Weights of a small transformer language model.
Size: MLP 1344 SwiGLU, vocabulary 16384.
Architecture: RMSNorm before each block, rotary positions, no biases in attention or MLP, untied embeddings, normalized queries and keys.
Training: a variant of SOAP for these matrices, 789M tokens, 3011 steps.
Each number is 128 + 32 x the weight over the matrix's rms, rounded and kept within 0 to 255. Layers, rows and columns count from 0.

# layer 8 MLP up, 1344x512, rms 0.113, rows 54-78, columns 256-383
[[136 157 131  95 194  75 124 126 101 128 124 154 166 135 120 146 135 128 102 161 115 117 152 150 170  86 129 144 104 154 127 106 109 106 169 175 115 115 108 160 121 103 125 183 145  94 171  71 153 183 173 130 139  86 147 100 109 109 104 107 137 176 137  63 161 123 108  76 144 133 129 164  83 152 131 102 116 142 114  75 120  78 136 115  90 156  98 128 179 109 139 120 148 143 128 131  83 134  72 173 153  92 107 135 104 120  99 115 136 114 140 134 112  84  86 117 145 144 107 109  67 145 141 162  97  98 133 148]
 [159 108  87 176 107  94 125 118 151 140  99 177 137  96  88 132 101 119  88 138 110  67 144 148 166 105  55 207 173 119 134 118 153 105  88 129 143 173 163 168  81 113  72 117 126  52 129 129 147 132 156 151 188  78 135  71 110  88 107 108 165  88 106 129 111 153  99 138 124  98  89  70 144 100 105 166 194 115 115 155 197 164 148 142 152 170 117  61 140 162  79  96 148 166 108 134 114 130 149 131 133 167 125 201 117 104 148  79 139 101 111 123 130 150 106 100 111  86 119 142  81  78 160 141 129 114  92 177]
 [ 85 158 149 170 116 127 117 118 100 181  75 107 114 129 133 152 135 179 143 107 167 124 108 204  95 119 176 132 115  66 128 170  90 179 146  98 156 188 136  79  96 138 128 159  55 108 173 143 142 112  84  60  90 123  90  95  51 201 127  85 175 110  91 130 117 145 150 187  97  95 104  96 101 101 131 144 107 145 117 138 131  80 153 149 135 147 143 112 118  95 159 129 107 147 113  66 151 193 154 122 155 165 159 166 110 157 164 143 100 140 138 111 144 141 132  60 136 108 178 135 112 118 125  94 138 112 122 123]
 [124 115 158 143  52  89 142 119 148 126 150 128 110 125  85  99 105  87 105 120 177 147 151 126 111  82 163  99 131 141 150 139  99  90 166 139 108 129 171 124 118 125  94 177 128 115 110 171 162 158 143 138 112 166 117 111 122 105 114 129 106 169 123 137 113 121 147 144 152  69 154  94 133  93 151 112 133 130  67  99 128 144 120 151 102 142 145 135 164 117 125  83 171 127 140 172 105 146 122 128 157 165 146 158 116 156 195 119 158 132 100 113 125  46 103 116 143 116 127 112 158 157 165 142 101  91 149 125]
 [125 148  95 153 107 214 142 111 155  96 146 118 140 148  96  89  87 135 115 129 104  64 106 176 125 111 142 124 108  96  76 108 128 200 119 202 170 123 132 184 122 143 114 120 116 121 158 115 144 146 184 124  91 105 143 175 159 101 144 121 151 131  94 111 118 149 132 151 120 109 153  98  82  60 132  96  65 115 123 106 104 171 111  68 109 133 152 141 135  90 109 134 109 149 185  98 147 122 146 173 115 120 126  86  98 104 160 153 112 164 101 143 114 137 191 121 117 101 128 151 146 113 116  87  95 178 110 117]
 [140  77 173 118 103 132 107  66 120 138 172  77 124  99  89 161 114 160 166  98 113  65 124 122 166 115  96 167 153 105  55 143 130 112 106 151 108 111  99  65 105 118  97 140 137 200  87 129 102 173 122 147 126 109 135 123 121 155 112 114 157 113 114 106  56 164 110  99 141 147 103 140 156 175 151 159 105 137 148 108 167 115 104 137 154 136  96 132  90 109 136 152 143 147 125 129 143  95 122 148 126 104  85 170 124 135 112 163 207  87 127 115 160 106 165 138  79 181 123 110 153 134 111 166  57 136 196  91]
 [ 92 162  83 165 140 109 142 202 147  74 111 194 107 178  92 153 109 139 150 102 186 171 177 141  87  87  96 125 114  75 159 199 164 200  83 213 125 120 150 118 189 183  80 100 116 121  70 162 165 144  56 138 132 102 155 168  63 114 168 235 147  88 120 213 102 105 134 110 114 107 175 111 131 119 126 122 166  99 151 144 133  98 141 150 105 120 126  87 159  86 127 135 122 105 129 138 161 175 133 153 152 122 151 165 161  73 102 150 179 162 165 112 170 133  81 119  75 149 111 180 156 106 109 186 117 143 132 150]
 [113 176 161 138 147  89  96  96 103  55 160 225  92  86 199 145  69 183 123 106 162 126 135 134 125 153 108 183 166  63 114 129 148 110 124 162  50  82  90 121 144 132  83 129 170 161 138 102 110 142  63 187 112 116 170  58 131 127 172  85 123 167  82 117 142  79  97 174 180  96 144 178 125  92 139 115 121 117 168 172 130  52 127 154 124 186 135 117 141 123 192 156 213 136 107 112  55 113 145 121  84 132 165 108 125 163 119 125 113 145 121 102 173  66  43 127 129 118 128  96 136 138 111 144 116 103 147 119]
 [126 138 114  94 124 134 114 117 140 148  58 122 131 165 106 113 142 129 154  86 117 130 115 176 156 128  87 141 141 188 129 131 195 140 103 120 176 125 123 239 133 180 157 139 144 123 123 105 112 132 110 103 163 137  98 117 115 156 168 144  87  99 126 125 106 119 168 157 135  75 103 148 156 130 154 136  93  76 115 143 175 140 112 114 118 132 162 150 109 160 120 166 119 135 104 112 185 142 176  48 137  88  91 204 161 141 135 154  65 150 119  98 149 142 147 152 170 144 113 172 112 156 117  75 122 173 148 170]
 [ 76 148 145  81  89 145  99 123 116 112  86  95 121 127 166 130 116 139 133  93 109 117 134  96 115 145  75 155 118 147 205  88 114 107 169 139 154 142 122 109 125  87 106  90 183 179 128 183 141 177 115 136 100 140 140 136 135 144 133 122  97 152  87 108 118  91 153  36  86 134 181 148 150 113  89 129 131 109 164 134  98  71 112 193 129 114 161 116 133 152 128 178 124 122 127 113 131 177 152 114 176 133  49 123  38  84 122 200  10 167 117  97 134 142 108 127 130 130 119 130 188 165  94 151 169 173 139 113]
 [196  90 162 111 117 128 125 106 206 151 160 137 155 169 169 160 125 181  96 131 107 126 152 172 122  56 116  80  76  99 124 131 114 105 148  64 108 123 154 129 196 107 125  94 132  88 110 147 117 134 117  86 168 115  91 166 141 170 127 162  81 122 121 148  73  90 150 125 169 115 131 146 141 121  98 124 131 172  56 160 156  84 141  96  74  99 130 126 150 160  99 172 147 101 139  81 119 168 172  83 166 145 117 106  82 108 117 125 129 157 167 118  93  93 114  97 110 163 140  94 136  71 112 132 111  75 144 111]
 [133 123 140 141 166 130 166 150 142 128 148 133 119 202 102 172 157  87 133 143 127 161 185 124 142 135  83 103 111 106 169 138 108 103 155 166  99 109 137 169 125 148 118  86 117  99 131 183  85 158 129 148 127 183  62 116  77 142 142 132 135 155  68 178  75 174  89 174  64 118  91 131 125 162 139 104 131 112 120  83 109 142 155 114 151 146 138 111 126 171 181 154  80 175 120 123  56 160 119 103 125 170 151  73  62 113 135 102 114  49  48 123 127 115 115 122 166 134 121  85 125  65 157 163 115 127 119 108]
 [106 147 141 130 125  93  70  97  78 130 143 104 111 110 148 103 141 116 115 127 148 122 143 114 108  81  99 101 181  95 147 126 156 128  84  96 103 150 195 154 131 156  88 115 166 137 191 150 126 109  99 121 158 109 122  89 171 146 156 148  89 141 118 175 122 120  81 131 129 158  90 171 137  82 103 149 154 139 152  94 127  77  34 143 140 165 113 154 185 151 170 103 113 135 133  96  89 166 178 148 153  82 126 130 148 183 126 116 106 113  74 123 112 145 144 144 151 133  97 183 132 108  75 105  90 134 160 182]
 [125 139 136 190 176 110 206 115 100  86  80 126  96 156 102 182 122 153 125 113 148 177 132 163 168  63 136 108 116  89 129 137 144 151  33  72 109 134 130 125  79 107 141 117 100 128  59 123 127 211 154 134  55 119 141 111 121 107  93 151 226 124 101 109 125  92 121 139 160 114  70  93 139 144 129 114 122 184 180 120 160  89 127  85  91 122  99  89  96 124 161 110 196 152  75 127  99 131 143 161  97 157 125 100 100 122  86 140 149  94 154  86 150 119 161 147 130 122 177 199 163 135 160 134 136  96 190 132]
 [132 114 158  89  82 158 160 133 129 132 183 135 165 110 125 137 183 179  99 111 123 155  82 106 172  75 152 152 139 150 117 210 104 146 121 196 156 176 140  97 114 142  74  82 156 164  90 129 171 167 142  92 118  76 157 165 161 120 151 126 100  72 185 146 123 162 117 142 167 180 134 146 137  99 106 163 114 177  96 123 142  86 140 104  73 155 105 145 176 173 180 196  95  94 114 137 123  40 115 129 121 154 125  79  96  80  85 120  76 172  94 137 118 141  86 130  84 184 157 143 153 104 160 132 139 126 122  70]
 [158 118  60  88 136 149 102 101 135 144  96 158  55  91  96  97 104 130 138 110 164 100  86 170 155 161 141 138 100 155 139 119 107 136 125 118  92 136 177 100  98 130 126 104 107 164 117 136  73 217 114 163 100 182 136 124 126  78 147 170 159 105 106 101  57 137 156 145 138 211 123  81 132 106 109 141  92 131 110  91  88 120 141 170 136 101  77 118 114 106 126 164 112 162  45 136  75  98 114 156 128 128 168  72  59 149 187 116 129 143 131  98 193  93  90 111 110 103 165 147  55 195 114 222 143  88 150  63]
 [ 97 114 130 127 136 153 196 113 106 108 108 183 143  97 107 145 129 142 164 176 148 141 134 112 138 138 129 111 151 113 104 120  80 150 142  98 119 158 138 123 118 102 115 155  86  78 129 124 143 124 136 126 100 117 167 168 161  98 145 126 141 120 122 186 140 126 119 101 113 141 154 150 130 124 148 108 104  95 179 113 147 166  80 136 157 109 105 115 164 121 141 145 170 136 115 128 150 129 102 196 195 118 134 162 158 102 106 152 182  83  84  87  64 163 117 186 161 116  93 112 133 158  89 119 142 157  73  75]
 [136 129  89 134 133 141  79 137 147 148 161 117 126 105 139 143 182 186 176 118 155 124 217 145 157 103 106 122 185 119 114 120 152 104 226 128 145 168 161  70 112 130 182 117 164 108 101 122 140 103 140 126 175 139 103  72 184 124  94  82 115 139  87 171 143 117 135 108 105 113 143 147 107 105 109  99 179 108 133 187  75 142 179 171  94 144 136  79 109 119 165 116 136 169 142 189  89 147 137 122 138 137 121 116  47 169 149  98 105 202  75 148 151 112 142 110 112 131 140  97 101 180 107  80 179 186 139  69]
 [118 175  96 122  90 124 105 139 143 105 143 151 151 156 135  96 126 135 155 114  99 177  70 105 118 127 141 151  97 125 106 173  88 170 157 125 120 186  97 137 135 156 133 118 187  93  92 113  69 108  99 124 121  66  78 137  99 104 127 103 123 144 118 174 106 106  87 157 139 118 140 139 119  88  98 129  97 146  99 144  97 134 135  96 173 188 120 183 116 136 168 144 147 187  93 123 129 121 140  81 109 135 133  52  93 185 170  91 111 138 112 142 157 150 110  61  89 117 148  72 122 135 126  75 107 102 116 116]
 [114 124 128 153  76  74 152 144 159 102 134 128 134 164 155 181  48 129 188 114 157 146  91 140 123 105 160  94 146  83 207 171 112 134 140 162 133 100 153  90 110 160 138 134 127  98 169 126 139 136 101 128 129 129 120 128 167  73 139 125  60 121 129 148 122 114 137 171 110 110 100 111  77 130 146  83 139  99 173 106  94  84 135 126  99 158 114 101 116 100 159 183 113 155 115 135  70 165 155 101  93 148 134 106  99 116 115 131  95 117  84 117 130 151 195 132 112 134  98 144  31 183 187 157 163  91 119 134]
 [125  74 102 141 129 104  98 111 157 121 105 114 161 144 136 160 120 130 121  97 108  54 140 114 179 135  79 174 100 137 125 201 120 113 174  96 141 195 114 140  86 149 117 107 119 163 153 174 126 129 165 113 149  97 129 120 124  91 139 159 105 156 124  92 143 105 131 109 129 116 110 161 143 124 193 141 131 102 124 134 148 128 131  90 130 136 133 134 103 105  98 205  48  88 131 145  96 100 140 109 140 182 172 102 143 146  85 102 134 146 160 103 135 110 129 139 112  68 163 132  84 129 154 166 175 146 114 158]
 [181 117 133 151  93 176 136 144  96 131 161 109 124  98 150 134 113 131  90  86 100 105 113 138 134 137 173 128 172 183 109 107 131 124 161 122 134 134  93 146 107 123 100 158 184 105 181  76 146  94 166 101  83 145 101 123 124  79 190 125 147 151 115 147  96 125 147  99 179  82 130 175  85  64 169  86 141 118 115 135 196  98 128 213 145 130 199 111 140 145 133 162 142  90 100 201 183  94 107 144 145 138 116 128 141  99  99 166 153 124 130  92 129 126 116  86 147  89 125 159 134  49 156  91  88 122 155 117]
 [105 134 136 118 101 133 137  98 151 150  74 122 122 178  74 135 206 157 134 127  95 134 132 125 177  86 113 158 119  63 142 143 106  72 150 138 106 198 104 136 184 204  98 150  80 122 117  86 186 120 133 143  99 163 156 134 103 117 133  99 145 158  88 115 101  79 152 151 100  86  76 101 138 151  70 162 144 108 183 141 157 108  58 139 159  94 135 146 128 100 100 187  56  97 124 110 166 171 125  45 208 167  71 182 135 128 113 101 105 141 134 124 200 108 106 105 140 140  92 154 144 159 139 128  84 112 153 162]
 [106 161 154 169 113  92 143 111 105 141 121  99  92 146 138 145 140 126 116  76 108 126  95 146 123 112 114 122  93 135 110  61 176  93 123 137 102  76 139  95 167  89 177  76 113 151 156 118  90 146 162 126 125 136  99 101 148 146 116  85 131 102 146 129 156 152 116 143 119 162 123 145 124 159 150 108 119 112 119  95 148 196 153 165 109 103 143 171 129 137  94 114  99 133  83 140 108 152  97  99 122  55 125 146 153 143 163 164 140 149 120 134 129 134 151 159 108  92 121  97 169 153  91 144 105 131 127 182]
 [119 116 120  97 125 143 120 158  68 148 110 173 120 114 180 138  85 113 114  83  54 173 135  96 163 164  92 127  80 128 122 161  89 121  99 167 153 196 131  86 155 148  89  68 129 141  99 146 109  89 102 130 171 143 136 137 138  80 108 116 124 132 136 106 120 111 132 120  95 153 153 134  93 145 138 132  77 111 220 157 159  70  49 127  88 133 140  82 137  78 139 133 139 150 177 124 117 108 125 140 125  88 151 108 140  54 204  80 110 175  95 104 177 153 145 126 125 129 156 136  63  69 136  86 101 140 105 120]]